Weights of a small transformer language model.
Architecture: tied embeddings, attention and MLP in parallel.
Training: a variant of SOAP for these matrices, 120M tokens, 3666 steps.
Each number is 200 + 40 x the weight over its row's rms, rounded and kept within 0 to 999. Layers, rows and columns count from 0. The size before them is the row's rms in percent of the matrix's.

# layer 12 attention query, 96x64, rms 0.209, rows 0-31, columns 0-63
107,88,209,172,182,242,188,246,201,127,204,219,226,118,272,72,234,199,208,148,211,231,197,165,228,177,249,197,163,240,240,176,216,229,218,168,206,160,268,239,230,184,203,172,178,194,150,233,201,230,192,223,123,228,188,180,171,187,206,215,167,152,240,238,243
107,196,151,224,211,229,174,205,206,165,90,201,248,205,152,205,207,164,123,230,139,164,164,204,184,150,264,233,86,182,198,152,208,152,179,273,252,189,167,187,194,184,252,212,200,223,212,200,188,189,294,162,154,218,208,186,196,201,229,214,215,254,193,274,250
101,142,195,263,182,248,161,201,203,224,205,265,192,281,136,221,267,225,246,199,150,225,219,232,220,241,128,230,147,184,278,173,239,275,131,178,154,217,253,254,126,186,217,195,225,204,157,180,208,247,185,230,211,177,226,217,191,207,142,234,188,154,171,215,251
108,211,216,202,185,220,165,201,169,223,248,171,273,176,187,176,162,262,155,154,142,137,232,114,198,158,178,156,170,209,251,251,234,262,230,255,166,202,195,291,166,181,226,187,203,206,222,187,140,118,233,204,300,184,240,186,211,273,166,172,181,223,213,191,187
115,151,175,202,127,190,143,137,195,192,189,199,174,251,187,142,161,213,195,194,220,171,167,168,112,276,228,200,196,149,258,212,209,163,303,231,135,146,248,151,168,213,213,252,238,217,170,172,235,171,227,241,187,204,208,199,179,166,176,148,210,234,158,128,140
101,181,216,220,244,127,225,184,309,234,239,222,203,163,217,149,194,208,144,212,152,226,172,223,192,190,176,160,186,246,180,191,167,194,231,230,128,200,193,237,219,257,247,203,157,227,172,218,106,234,213,111,153,168,266,176,219,193,178,133,181,254,225,119,208
085,225,238,206,190,145,255,256,124,146,207,179,175,218,227,228,81,190,210,218,213,168,216,194,219,132,200,200,182,151,245,194,294,191,199,153,252,218,199,208,212,207,187,237,192,250,189,201,206,151,175,201,163,261,223,291,173,176,232,247,232,224,299,230,229
101,163,122,175,238,258,215,199,277,250,221,214,218,150,129,196,227,215,187,255,151,174,224,241,120,234,198,269,175,196,238,184,186,195,247,135,246,195,185,211,207,217,139,193,214,280,172,269,198,199,188,191,205,145,170,211,265,200,205,170,254,122,165,230,246
100,160,216,156,193,191,164,172,158,171,182,183,184,194,176,238,262,278,173,195,164,240,252,193,220,263,244,177,207,245,190,275,248,185,237,176,258,225,176,149,173,163,201,222,174,254,157,138,164,229,237,197,160,189,244,208,173,208,294,193,108,272,265,216,164
098,194,242,188,257,151,231,256,178,154,274,213,189,269,119,214,262,221,172,190,251,138,181,182,132,168,190,232,190,198,173,248,209,153,214,224,172,164,280,200,142,177,180,144,240,241,239,186,184,197,192,134,135,264,212,243,174,232,164,220,168,240,260,191,187
111,168,178,170,195,161,214,272,255,228,211,190,249,202,179,222,206,239,183,185,245,238,222,238,216,116,216,245,204,262,159,142,233,210,220,283,180,251,257,201,264,190,228,291,257,143,202,239,158,167,174,159,201,141,157,262,190,248,215,175,260,208,217,241,177
109,212,174,190,239,189,200,267,282,205,177,208,161,210,260,180,199,267,228,182,114,150,143,263,171,257,148,187,164,142,173,238,218,211,178,171,218,225,241,225,163,161,172,169,202,193,236,201,244,114,193,115,261,163,254,192,197,196,285,178,187,228,164,211,203
097,133,230,186,236,170,214,156,200,151,173,269,232,233,233,220,169,238,202,202,146,206,253,235,207,267,127,200,244,204,165,227,195,140,150,212,132,203,186,190,189,263,247,155,161,186,192,208,193,205,301,185,177,166,170,241,280,219,231,239,235,134,249,138,214
097,174,189,130,244,269,210,194,239,151,187,189,194,201,143,163,193,165,156,125,164,215,243,234,277,247,240,177,197,153,209,221,205,155,156,222,213,167,103,167,270,201,123,249,286,165,173,199,198,181,203,228,232,170,161,248,191,183,148,192,169,251,212,156,207
109,249,205,200,83,281,179,152,224,211,233,229,266,205,232,210,276,161,203,158,199,242,170,184,176,166,175,222,169,246,173,197,285,168,130,251,238,221,212,165,166,270,166,238,212,184,233,220,190,113,212,258,200,221,198,178,177,155,185,210,222,250,252,197,197
120,169,300,207,246,178,239,189,198,198,276,220,173,227,246,221,211,108,222,180,170,209,224,232,187,177,205,233,264,133,216,247,227,170,213,236,154,244,226,192,155,179,109,224,161,264,98,218,252,228,202,178,184,191,189,189,174,270,200,271,195,221,175,184,206
108,236,226,183,161,245,245,200,214,231,217,275,161,239,182,198,182,155,189,126,165,147,191,242,160,184,127,170,188,202,180,130,181,138,255,146,185,269,218,151,221,210,189,228,155,207,154,134,149,190,197,251,208,268,205,186,198,288,219,246,262,159,229,232,167
107,247,132,212,213,155,254,162,249,225,174,215,257,244,196,232,214,296,168,197,213,232,181,167,244,195,212,216,222,166,275,145,205,202,174,194,201,156,253,175,279,267,220,236,204,290,217,215,258,220,226,183,246,152,228,154,226,198,257,260,193,140,248,202,186
102,224,191,267,222,215,229,189,228,145,190,189,242,198,156,167,216,180,251,170,178,117,196,146,179,216,211,164,152,167,245,227,221,206,244,198,185,254,206,96,186,256,177,277,256,116,181,187,180,149,125,199,181,247,232,196,250,259,228,217,138,215,236,222,155
121,139,165,159,155,129,188,147,185,157,201,231,166,214,178,195,181,251,173,299,204,183,184,263,225,155,191,125,177,231,270,251,204,177,183,276,181,236,184,176,216,161,165,184,155,121,178,242,200,188,230,267,185,224,246,145,225,229,176,206,211,126,155,220,234
113,193,240,233,173,175,279,238,183,227,128,170,238,182,188,226,221,218,210,182,121,184,196,196,185,221,239,160,179,224,186,282,235,205,209,107,257,196,246,262,265,142,194,191,239,255,326,188,260,260,169,189,159,171,197,198,216,241,207,188,187,212,230,206,196
106,197,155,194,197,188,189,203,195,248,204,180,215,162,172,265,223,130,207,229,211,139,195,279,171,183,205,171,249,152,213,214,218,198,202,126,253,164,238,176,251,148,223,119,183,153,110,257,187,176,275,214,201,201,142,204,162,171,139,210,148,256,211,191,117
100,165,158,219,166,132,201,184,283,207,259,143,112,213,146,170,181,192,273,186,223,158,225,227,227,176,199,254,171,205,118,196,254,182,154,203,248,177,101,174,209,164,180,187,262,247,211,199,248,163,256,233,196,247,264,156,199,226,180,196,208,168,206,196,232
105,159,207,245,264,213,196,267,163,168,239,208,258,264,198,185,233,227,200,202,254,241,191,219,152,214,163,225,131,191,183,200,208,235,208,166,204,186,170,269,219,205,117,73,210,220,143,209,215,211,199,231,220,191,206,189,190,243,265,192,154,195,130,271,123
107,242,213,238,231,172,176,220,162,279,194,164,204,247,195,203,176,258,160,197,142,199,189,132,226,254,210,227,239,258,170,165,243,185,177,214,174,228,164,164,227,232,191,214,66,214,227,242,198,159,196,275,160,265,158,175,151,264,132,230,184,180,241,179,186
100,178,187,189,222,283,246,199,234,233,129,253,266,182,228,281,187,222,230,253,218,141,179,270,267,190,173,223,187,256,197,263,225,225,220,263,155,220,177,211,243,257,233,258,230,209,194,137,195,165,219,192,200,244,212,217,195,274,231,159,180,126,207,153,191
102,163,220,238,194,167,205,225,226,212,246,262,203,157,248,205,179,206,175,250,237,200,165,230,207,243,237,222,209,178,213,184,219,127,227,161,157,174,164,179,115,178,247,258,217,196,298,172,171,222,199,288,219,148,178,209,140,153,268,256,221,165,174,293,166
107,167,186,228,141,117,225,269,165,237,171,218,223,215,180,179,170,232,222,228,187,181,200,287,227,150,138,211,183,206,157,180,177,249,203,144,229,210,171,224,147,288,191,146,194,179,212,238,231,264,237,241,245,168,181,187,199,303,209,177,197,286,179,196,256
109,123,145,229,153,228,198,194,161,196,180,220,176,203,223,190,199,169,172,178,227,138,190,202,179,245,247,194,245,246,290,176,226,138,178,193,135,235,187,195,223,214,214,180,244,255,169,244,130,169,196,248,162,223,109,199,196,187,271,244,264,279,147,207,257
112,218,184,204,166,274,181,240,258,219,185,215,163,182,139,195,197,280,206,188,195,285,176,202,223,132,168,167,233,216,188,268,209,177,295,189,173,225,168,204,154,220,260,183,251,203,184,217,236,222,225,237,217,223,167,271,80,220,188,258,191,207,225,253,237
115,182,129,201,268,144,202,125,198,150,249,245,189,193,111,188,211,185,168,183,167,183,156,267,214,235,265,194,252,148,149,159,245,215,240,237,166,255,278,270,168,252,202,212,206,173,229,170,239,252,165,167,200,213,184,187,234,147,208,220,145,235,171,210,190
109,201,236,102,173,154,202,184,238,225,158,207,273,199,188,288,192,174,240,185,156,196,261,254,174,221,267,198,194,218,257,171,198,131,162,209,229,215,178,207,161,264,150,197,232,154,144,199,231,155,228,200,153,254,235,231,148,170,233,147,175,161,158,206,129
# layer 12 attention key, 96x64, rms 0.209, rows 0-31, columns 0-63
110,210,159,160,160,195,190,241,185,190,255,181,148,115,246,158,194,222,190,194,201,217,222,221,240,168,203,223,201,267,199,219,221,282,198,245,221,132,249,262,184,249,211,184,213,234,122,217,119,196,175,279,129,199,206,287,236,269,199,185,185,199,206,231,141
107,205,168,275,133,208,278,245,168,161,272,213,203,212,142,231,88,206,136,204,193,177,254,209,185,240,217,217,169,180,192,152,212,232,208,175,197,259,174,157,185,157,204,210,216,163,204,263,170,191,173,211,269,203,271,176,180,293,194,188,209,176,241,173,263
103,225,168,189,168,265,108,226,183,162,206,285,201,243,170,240,182,218,232,294,194,121,207,241,280,174,208,168,167,189,214,213,183,120,111,186,164,176,256,226,187,159,235,176,213,222,172,168,158,150,240,234,196,159,243,200,173,235,182,256,186,222,189,197,234
110,108,218,139,193,177,176,164,204,248,192,180,252,184,201,275,171,230,148,203,141,159,195,140,158,157,170,193,217,162,197,237,185,246,184,220,167,201,188,219,275,205,188,204,204,145,211,210,198,183,209,248,267,127,226,229,173,217,73,269,169,244,185,250,190
113,170,218,191,162,163,194,215,266,121,132,216,222,198,263,181,155,225,255,180,227,188,169,186,156,265,224,215,198,235,225,255,200,169,295,240,119,180,229,218,206,180,181,151,243,227,195,230,233,215,229,290,181,171,228,204,205,195,190,189,173,293,138,130,179
103,227,264,202,235,185,195,247,273,228,274,250,116,159,224,175,230,253,168,149,176,172,200,173,159,152,191,163,165,170,174,243,253,204,197,190,185,110,139,239,249,231,189,208,222,91,199,192,199,227,189,176,152,182,265,157,244,238,185,153,192,228,228,188,222
093,126,214,240,135,163,234,166,175,196,164,203,251,198,250,166,126,189,180,184,211,242,210,149,155,150,200,176,202,215,275,169,269,210,237,208,244,211,249,193,172,240,211,189,235,248,133,155,201,123,168,178,173,258,178,241,122,165,232,199,216,168,272,152,154
101,215,194,152,244,204,234,239,162,232,159,256,240,201,93,236,186,120,166,206,227,165,253,165,226,200,215,217,200,178,217,246,257,178,177,160,219,211,182,257,217,132,231,92,204,197,204,261,215,228,148,246,173,176,224,220,282,187,270,172,188,179,244,220,230
107,216,236,220,193,166,108,140,246,106,161,176,202,179,192,186,211,245,251,183,194,211,242,185,195,246,181,228,182,250,163,234,227,260,183,179,199,242,120,153,232,203,167,161,231,275,151,170,180,253,239,174,156,151,215,190,196,215,259,279,162,195,284,218,207
101,154,178,209,193,153,219,223,172,253,203,173,226,247,152,190,259,268,195,150,202,160,247,223,166,200,179,177,159,270,211,307,208,206,206,180,148,192,211,158,119,205,200,205,258,227,262,154,237,165,159,212,210,196,223,210,165,173,245,231,249,252,308,194,146
108,117,221,211,158,149,189,246,176,255,176,264,155,164,182,257,249,195,154,186,248,254,171,229,169,145,206,234,219,215,153,189,186,178,154,240,191,205,273,150,139,221,162,237,239,82,188,279,229,192,222,156,226,190,198,178,230,219,235,191,207,183,218,266,192
108,222,156,128,195,139,210,194,216,241,261,174,200,208,251,226,179,238,137,217,214,151,244,224,202,162,151,156,191,227,175,208,257,180,215,102,195,219,185,246,205,188,257,96,244,173,192,221,249,188,264,168,251,213,213,156,193,151,202,269,157,203,148,164,258
099,212,217,159,273,231,152,212,183,160,203,262,194,212,271,202,141,222,288,218,190,242,167,151,229,205,220,206,162,147,149,220,246,124,217,129,184,158,153,190,208,225,262,240,221,182,191,219,239,246,141,166,219,152,135,187,261,218,194,229,277,203,255,176,190
102,177,206,178,201,232,169,228,196,139,184,178,217,158,109,111,182,170,191,102,190,229,197,168,208,281,197,122,225,155,175,215,197,145,141,245,261,191,197,173,220,193,166,279,241,230,140,214,236,193,189,236,276,221,196,186,227,156,174,224,150,206,214,191,258
099,219,227,219,167,136,231,122,218,210,245,187,239,229,189,205,208,168,238,198,133,278,188,224,197,172,146,175,130,212,174,218,235,185,140,273,236,220,192,214,111,199,197,205,215,194,220,235,106,175,214,250,281,161,110,243,229,209,170,174,217,191,169,149,175
109,225,208,240,268,91,189,222,198,169,191,177,154,198,274,160,263,176,206,205,183,184,187,157,218,184,194,180,232,202,255,271,164,144,209,218,271,255,173,189,197,177,190,218,224,245,167,232,193,87,164,238,163,203,217,165,161,183,210,264,276,198,185,191,132
114,270,225,186,211,182,249,224,235,234,165,314,195,216,164,178,203,160,224,142,159,152,169,185,187,172,116,182,245,221,211,199,181,161,226,175,144,238,220,171,193,249,227,158,176,198,155,201,129,215,148,166,217,213,132,212,129,270,206,181,245,140,160,252,160
101,251,191,153,177,156,199,154,201,158,193,264,195,196,135,235,236,268,207,255,204,211,214,168,196,130,162,150,284,161,220,179,200,228,228,160,224,130,206,141,167,174,233,216,206,204,175,245,190,209,197,212,222,208,188,139,275,208,296,156,117,250,246,161,182
097,165,193,176,187,189,275,156,219,159,206,208,250,182,222,212,206,190,224,134,89,178,205,239,218,180,195,115,193,231,228,293,95,182,178,251,222,197,223,173,205,279,240,189,260,165,185,250,204,202,201,162,182,190,216,198,210,203,301,241,174,152,194,214,215
123,184,196,133,220,182,110,231,205,114,206,273,244,207,199,198,154,236,174,241,277,206,152,224,251,210,182,173,162,275,273,232,230,198,214,235,211,238,166,193,247,203,153,295,185,195,246,223,204,220,203,155,212,139,205,215,145,233,200,142,198,126,192,188,203
108,189,128,283,144,154,171,216,221,254,187,62,160,196,146,217,152,176,231,267,167,167,255,136,250,181,165,201,218,224,187,224,182,217,249,151,198,203,231,224,225,201,210,176,246,176,225,144,216,293,200,176,220,200,201,219,224,206,270,205,171,188,198,211,162
109,162,233,174,220,236,175,214,196,190,265,217,200,138,134,210,208,141,232,206,208,222,241,267,207,227,163,151,206,199,190,204,185,216,251,115,184,288,277,217,219,187,209,159,86,171,177,226,237,183,230,206,212,158,216,145,217,127,179,164,216,219,254,151,131
105,174,184,163,164,180,259,202,207,234,220,201,182,283,190,195,168,104,176,223,242,180,162,241,151,161,195,195,179,132,156,259,245,147,189,227,257,174,193,138,222,179,141,212,138,331,193,197,253,245,245,200,188,212,264,174,191,176,198,229,219,164,204,177,212
103,178,74,180,239,181,180,172,174,178,236,229,229,277,208,179,208,220,172,246,205,232,172,191,201,211,147,219,145,172,161,204,141,261,197,195,202,255,156,207,236,171,209,118,215,170,130,168,199,193,191,267,152,201,226,148,228,181,214,175,165,242,151,302,158
104,267,293,205,220,180,186,233,109,204,216,190,226,269,180,253,177,268,187,226,131,185,224,113,159,240,152,217,215,227,154,191,173,184,175,187,231,200,197,180,215,268,140,207,113,190,220,195,244,230,219,212,147,217,177,265,200,270,146,165,216,189,205,168,189
103,219,266,185,193,186,239,127,205,253,181,263,224,92,194,227,173,228,179,169,199,258,189,193,271,216,167,210,126,242,166,169,145,145,233,237,168,194,166,208,241,165,215,279,230,166,166,164,235,234,160,192,234,223,220,216,245,241,253,289,183,185,165,196,174
104,226,198,258,157,193,186,192,219,196,202,293,257,171,255,94,206,136,217,271,108,180,186,214,169,202,247,269,226,251,189,161,244,221,228,179,248,205,185,189,137,196,230,212,229,208,307,205,283,207,212,199,173,205,168,176,186,210,217,200,173,222,194,237,168
101,196,201,183,194,253,238,222,253,169,175,203,265,234,186,205,231,153,176,265,261,166,166,211,207,126,109,199,187,208,133,133,195,199,203,218,219,181,165,224,191,227,253,198,268,164,132,192,284,197,219,234,186,186,226,225,168,235,195,151,310,235,228,153,242
113,144,171,271,156,212,199,151,135,184,171,232,216,160,151,138,164,205,172,141,179,155,144,195,163,256,209,234,267,255,220,164,211,199,198,197,220,209,206,270,188,202,193,188,195,215,162,200,149,158,193,237,176,162,162,132,205,239,273,192,296,230,136,125,213
109,285,205,185,162,219,218,206,216,203,132,199,158,208,106,162,226,194,157,197,214,295,196,156,198,160,226,162,176,213,192,235,235,204,243,290,182,239,210,279,178,204,238,187,182,176,218,215,242,209,244,184,165,189,128,203,131,258,166,287,212,249,218,238,163
113,221,188,187,255,160,146,211,261,150,230,173,178,191,205,267,165,213,147,199,130,232,183,294,167,245,222,166,252,174,176,218,223,116,201,236,170,232,230,201,127,254,249,236,216,192,237,156,191,243,180,228,150,208,242,118,241,195,218,187,237,228,175,259,252
109,252,248,153,202,163,185,102,239,189,207,213,229,193,204,230,100,170,255,193,210,220,124,157,165,260,252,155,179,240,166,196,183,155,142,214,250,241,216,160,200,141,231,200,270,128,179,197,193,162,200,177,183,259,211,206,202,175,221,177,201,165,192,177,105
# layer 12 attention value, 96x64, rms 0.158, rows 0-22, columns 0-63
125,192,148,207,166,172,138,189,240,161,225,236,275,190,195,149,219,182,168,140,257,286,155,191,196,182,201,234,248,259,169,217,142,187,131,189,218,198,231,131,136,267,222,274,181,185,169,275,203,262,266,203,230,214,160,183,201,207,240,180,211,226,159,182,160
115,251,184,154,167,209,158,243,186,187,171,290,234,268,193,194,194,209,206,271,218,217,249,234,212,161,167,226,248,160,170,189,222,205,165,284,257,229,119,203,231,262,211,164,260,230,235,154,218,141,244,291,149,253,163,201,166,228,221,207,149,210,182,198,197
091,176,240,186,145,177,175,177,191,214,231,166,244,244,213,251,222,159,223,203,175,197,258,67,245,231,245,256,256,240,184,213,171,204,241,196,167,168,151,211,164,172,277,138,155,218,212,278,185,206,176,147,203,235,172,219,161,183,238,236,158,207,182,119,156
111,233,197,169,210,132,226,211,175,146,103,245,170,186,179,277,213,201,208,186,250,175,316,223,163,234,201,176,164,167,188,245,258,152,204,215,236,217,203,217,181,215,214,226,209,208,128,233,231,170,207,241,223,199,141,172,135,209,272,191,220,225,137,287,170
099,239,138,163,207,241,228,192,239,133,200,218,205,242,181,223,261,189,218,219,264,206,230,157,193,205,218,251,219,221,148,230,238,227,245,204,228,99,216,207,171,244,123,167,236,232,299,184,175,175,242,185,166,234,149,250,200,296,200,167,237,168,206,227,141
112,239,239,164,248,117,213,223,200,160,198,209,185,158,176,217,233,129,146,99,132,148,199,296,166,165,178,170,180,162,152,198,247,225,187,144,120,205,133,199,256,183,200,194,238,171,190,246,237,178,214,222,220,146,132,216,212,208,206,226,206,164,159,211,210
108,126,195,215,189,289,267,197,168,196,221,208,140,237,194,205,226,215,143,224,229,230,207,220,198,236,141,187,249,186,198,211,183,131,195,188,233,134,202,118,183,200,174,164,223,230,232,252,202,166,273,218,199,252,130,211,243,236,188,183,211,81,182,225,130
101,217,155,241,188,141,218,225,196,134,199,277,288,159,214,219,195,202,228,214,261,240,132,146,118,167,231,209,208,202,164,234,208,221,118,213,153,224,152,151,190,143,220,162,169,187,236,175,117,159,174,182,257,238,190,233,192,177,149,172,203,165,265,218,205
118,206,161,182,201,182,150,195,184,235,269,169,197,277,222,175,128,192,242,200,295,180,127,187,199,237,269,148,247,130,153,198,241,246,187,165,204,192,158,225,253,224,222,260,216,194,205,171,207,191,131,187,179,176,201,237,134,224,214,213,136,226,161,161,121
117,254,186,121,176,211,160,217,239,166,190,134,162,212,262,216,181,252,117,221,243,186,192,230,221,169,247,180,168,106,198,199,215,162,142,205,179,203,153,281,198,175,241,180,130,267,236,169,199,202,96,171,230,216,149,215,218,197,214,189,226,144,215,193,238
105,194,224,309,246,193,229,247,202,220,205,237,209,219,150,208,98,200,142,140,180,202,210,182,239,167,229,157,193,121,209,231,221,204,195,195,182,155,212,180,233,217,188,177,143,129,229,232,221,148,262,219,188,171,207,260,210,121,182,296,190,130,185,185,194
104,168,263,158,272,215,171,240,292,164,213,143,229,163,182,239,130,175,169,133,210,244,150,201,153,142,157,237,222,192,215,218,222,274,218,149,147,235,209,231,179,180,202,264,237,309,244,222,172,216,215,170,178,170,222,215,202,211,186,261,190,235,184,181,180
112,216,187,237,212,209,164,216,245,168,201,265,182,162,129,251,135,89,202,164,205,246,157,176,223,178,249,164,123,163,220,199,177,246,188,185,149,267,227,201,200,217,168,185,222,232,279,228,252,183,230,172,238,185,199,204,216,265,181,188,190,271,251,113,198
110,184,101,195,213,183,199,184,229,247,230,197,221,202,249,213,239,167,143,172,236,294,158,175,238,238,212,155,180,246,309,202,204,214,157,237,85,199,187,144,264,220,214,200,157,165,196,152,163,178,196,138,213,240,159,196,166,167,170,195,234,192,234,164,193
097,174,144,237,183,280,252,108,97,242,174,220,160,197,196,190,165,210,239,230,197,208,192,174,178,141,194,212,179,206,188,227,214,245,184,286,132,271,210,217,149,166,247,240,183,266,165,158,169,205,161,183,215,232,189,156,239,167,186,166,164,231,282,196,188
097,199,141,218,167,188,188,196,230,217,169,250,227,183,213,251,230,213,224,203,103,169,156,236,276,131,165,290,190,224,151,188,215,230,293,192,219,204,216,219,244,195,192,193,193,216,146,266,227,189,176,243,141,271,194,273,166,203,144,269,189,229,221,186,248
109,214,206,185,144,152,191,224,119,190,177,163,282,175,204,198,226,146,181,188,206,216,97,212,172,216,234,184,145,155,200,200,204,200,132,212,109,257,234,176,248,289,217,193,214,214,151,250,201,256,188,230,157,160,259,238,142,181,217,147,157,211,165,217,184
106,143,185,179,251,188,243,145,169,196,130,191,163,194,192,268,210,211,184,173,121,135,213,239,225,139,256,264,150,215,236,198,212,137,173,151,208,234,228,170,202,212,188,175,209,178,140,202,256,198,264,197,203,243,159,223,242,187,165,309,170,169,255,150,228
109,165,206,248,168,231,169,260,275,204,138,133,249,141,199,201,199,238,243,184,175,208,225,189,239,188,282,189,147,242,223,234,286,202,217,190,195,148,182,133,215,188,206,142,203,178,166,212,248,172,137,235,164,229,248,195,224,180,164,253,278,190,180,225,118
102,204,244,122,204,226,173,252,255,148,229,168,210,181,221,279,194,113,185,204,250,155,120,259,181,225,219,105,261,222,195,237,192,168,215,220,273,155,220,207,222,147,187,218,216,166,199,145,180,234,226,203,272,176,186,236,220,241,199,235,198,275,211,232,188
106,201,217,176,211,234,234,212,170,291,241,218,250,235,188,154,183,209,199,196,130,281,166,201,218,186,324,198,160,240,211,209,198,156,195,116,211,223,159,153,184,183,208,225,248,229,213,209,208,265,243,192,181,191,285,211,189,230,160,258,153,280,172,158,181
105,200,208,187,179,192,237,226,132,237,190,145,183,106,185,199,166,246,252,160,210,161,195,185,115,273,212,235,184,181,202,284,208,227,168,203,167,179,240,165,125,234,235,237,155,239,121,236,250,166,187,163,149,218,183,178,247,221,207,151,239,214,124,199,153
112,202,166,171,126,160,211,204,198,225,183,179,177,184,270,203,184,236,171,200,193,295,255,270,199,223,199,194,248,225,194,195,149,209,181,233,219,226,204,325,244,262,209,178,156,291,229,198,218,199,131,183,246,184,203,271,162,198,236,157,163,153,144,178,178
# layer 12 attention output (transposed), 96x64, rms 0.127, rows 0-21, columns 0-63
113,206,244,206,180,191,145,213,236,298,248,128,156,198,226,269,240,202,192,257,242,173,227,203,202,165,193,116,233,209,158,132,236,231,214,251,190,207,161,196,284,236,259,236,237,179,173,143,188,180,220,239,182,163,221,213,243,141,207,266,175,272,227,202,216
091,160,215,231,226,166,200,244,188,192,166,180,171,160,221,184,167,203,112,225,182,114,271,204,244,192,134,146,138,213,240,203,184,267,220,110,190,103,233,210,201,172,213,259,154,152,187,236,234,243,162,184,143,199,246,229,191,217,209,192,187,254,218,192,132
096,265,229,238,169,269,143,224,192,206,227,184,239,200,204,204,196,229,237,132,165,152,165,226,205,199,199,125,234,155,226,137,173,190,126,162,209,162,214,209,195,264,220,235,192,222,219,204,194,237,139,212,219,255,251,185,169,157,187,118,192,242,239,311,271
103,172,219,232,205,237,206,216,182,192,254,219,232,280,224,188,233,265,158,191,197,256,274,107,267,156,150,186,198,212,239,141,201,231,183,196,154,181,216,137,191,193,197,255,201,158,202,190,149,215,185,144,225,192,254,176,165,185,104,230,156,193,269,126,231
091,181,286,261,182,231,217,192,156,218,202,170,173,208,235,180,112,212,173,261,186,201,268,193,127,196,242,228,276,129,190,195,195,255,186,212,129,222,240,182,157,173,193,234,155,269,105,230,204,190,142,237,252,197,199,244,201,195,200,248,207,179,245,232,231
096,197,172,214,227,274,258,230,264,211,195,185,146,185,257,231,239,277,271,183,151,204,147,220,278,191,227,271,189,276,206,246,201,173,208,234,204,127,202,128,223,191,194,229,150,218,207,197,148,186,219,190,214,176,215,180,185,203,210,258,107,180,273,197,169
102,280,295,226,195,160,177,219,240,204,155,176,170,191,268,225,172,195,196,163,164,187,229,207,105,144,260,208,150,130,209,215,147,262,218,209,188,271,174,215,217,169,202,143,190,117,132,215,164,187,163,203,242,164,195,161,176,220,206,193,129,194,239,193,174
089,213,216,217,233,210,228,127,165,253,201,90,206,222,210,137,245,207,174,245,176,239,145,231,197,227,149,235,189,192,188,165,225,193,183,184,126,145,151,247,187,151,165,165,183,182,123,213,179,207,176,120,148,181,175,156,224,258,268,164,220,204,122,212,233
106,229,179,217,173,151,198,118,157,240,143,220,176,108,166,172,224,242,98,242,218,138,215,186,273,148,139,232,196,199,224,198,162,196,134,143,219,188,197,213,144,182,212,204,196,189,196,181,140,220,270,173,210,219,197,196,270,145,203,174,288,197,207,209,218
119,210,258,301,250,197,219,182,189,204,150,245,266,215,164,183,256,153,216,222,113,235,239,265,228,242,146,203,182,248,234,252,194,146,194,183,125,204,235,203,205,197,266,150,226,214,235,219,132,188,228,264,195,245,194,225,223,284,211,217,204,216,230,226,176
097,224,203,156,230,208,182,164,146,185,187,162,249,133,239,247,267,179,257,281,228,141,127,259,223,177,189,207,148,239,218,295,197,228,182,228,269,240,262,232,195,142,230,195,276,178,127,162,179,177,194,179,222,203,222,150,178,203,166,190,216,224,215,179,177
106,197,192,312,235,212,173,225,201,263,240,196,189,235,196,257,283,224,230,175,227,184,172,224,208,298,252,210,198,231,134,244,231,230,148,237,234,166,201,205,249,213,174,217,86,207,187,205,264,176,263,210,239,233,187,230,232,204,209,199,197,171,257,209,255
093,156,187,194,198,194,211,227,91,264,217,156,199,180,196,213,202,237,187,175,154,246,202,267,162,248,226,155,214,337,162,235,170,210,162,243,205,159,210,232,229,199,143,243,230,159,151,207,188,250,252,228,225,187,155,233,190,226,207,255,192,155,145,264,220
094,133,144,146,239,208,210,157,215,194,226,112,192,182,204,235,205,163,304,166,163,125,266,257,240,168,193,213,195,151,250,161,181,189,233,192,222,181,164,230,166,171,160,150,194,138,171,144,166,164,187,152,227,152,239,280,191,226,217,235,227,205,156,198,235
093,230,186,221,224,216,137,274,178,200,259,228,159,283,171,287,168,201,129,163,223,177,231,198,253,260,190,213,168,151,169,188,234,172,216,118,179,221,177,224,149,154,173,179,204,179,199,197,186,256,241,214,247,206,216,233,187,250,181,178,227,182,81,190,258
099,172,226,132,143,229,153,250,262,205,170,189,177,177,185,118,139,207,246,250,215,164,121,159,224,270,217,99,120,172,211,227,141,191,177,170,171,149,180,196,163,158,212,191,215,247,204,161,259,239,175,240,205,191,176,178,205,220,255,208,233,163,162,222,211
091,122,150,225,194,234,201,163,241,268,220,149,204,204,216,220,166,200,158,204,223,190,171,255,213,174,210,147,172,201,256,202,247,124,228,287,210,198,184,240,245,152,234,252,168,168,258,232,212,241,267,222,208,197,138,178,146,221,149,275,177,244,152,150,151
091,246,230,188,195,193,217,246,254,153,240,186,238,180,220,142,220,225,241,178,281,126,219,170,254,262,259,175,174,221,151,226,117,230,178,235,183,198,183,163,204,137,202,252,217,187,206,156,158,245,120,157,254,202,163,219,147,213,249,181,111,172,175,206,220
112,150,208,191,225,229,159,221,196,267,200,264,220,233,118,244,265,289,273,250,207,179,209,254,173,125,275,184,208,193,221,204,229,190,198,178,236,213,226,209,178,212,226,225,232,267,195,247,219,230,205,149,239,202,249,189,200,253,264,157,179,199,242,193,294
094,221,171,153,200,125,225,152,143,258,182,253,293,186,235,136,226,263,249,154,222,191,199,181,201,220,213,247,238,209,200,118,224,230,209,293,191,151,156,227,214,220,237,171,125,181,210,176,184,202,194,219,179,214,205,142,266,220,239,237,223,197,268,174,153
098,212,149,197,209,257,224,243,258,220,180,224,183,175,151,174,244,230,221,183,248,144,211,265,266,145,138,176,232,204,153,192,187,182,190,255,241,258,217,313,264,226,160,266,215,188,195,224,201,243,181,265,228,275,243,180,165,165,190,161,208,189,156,231,229
099,220,197,204,241,255,110,177,231,213,183,195,140,233,220,217,221,171,157,157,146,221,249,85,179,165,247,179,238,170,151,163,213,160,183,184,251,245,153,211,210,179,271,226,172,211,225,242,147,198,211,148,258,177,152,178,182,230,101,207,135,207,222,222,202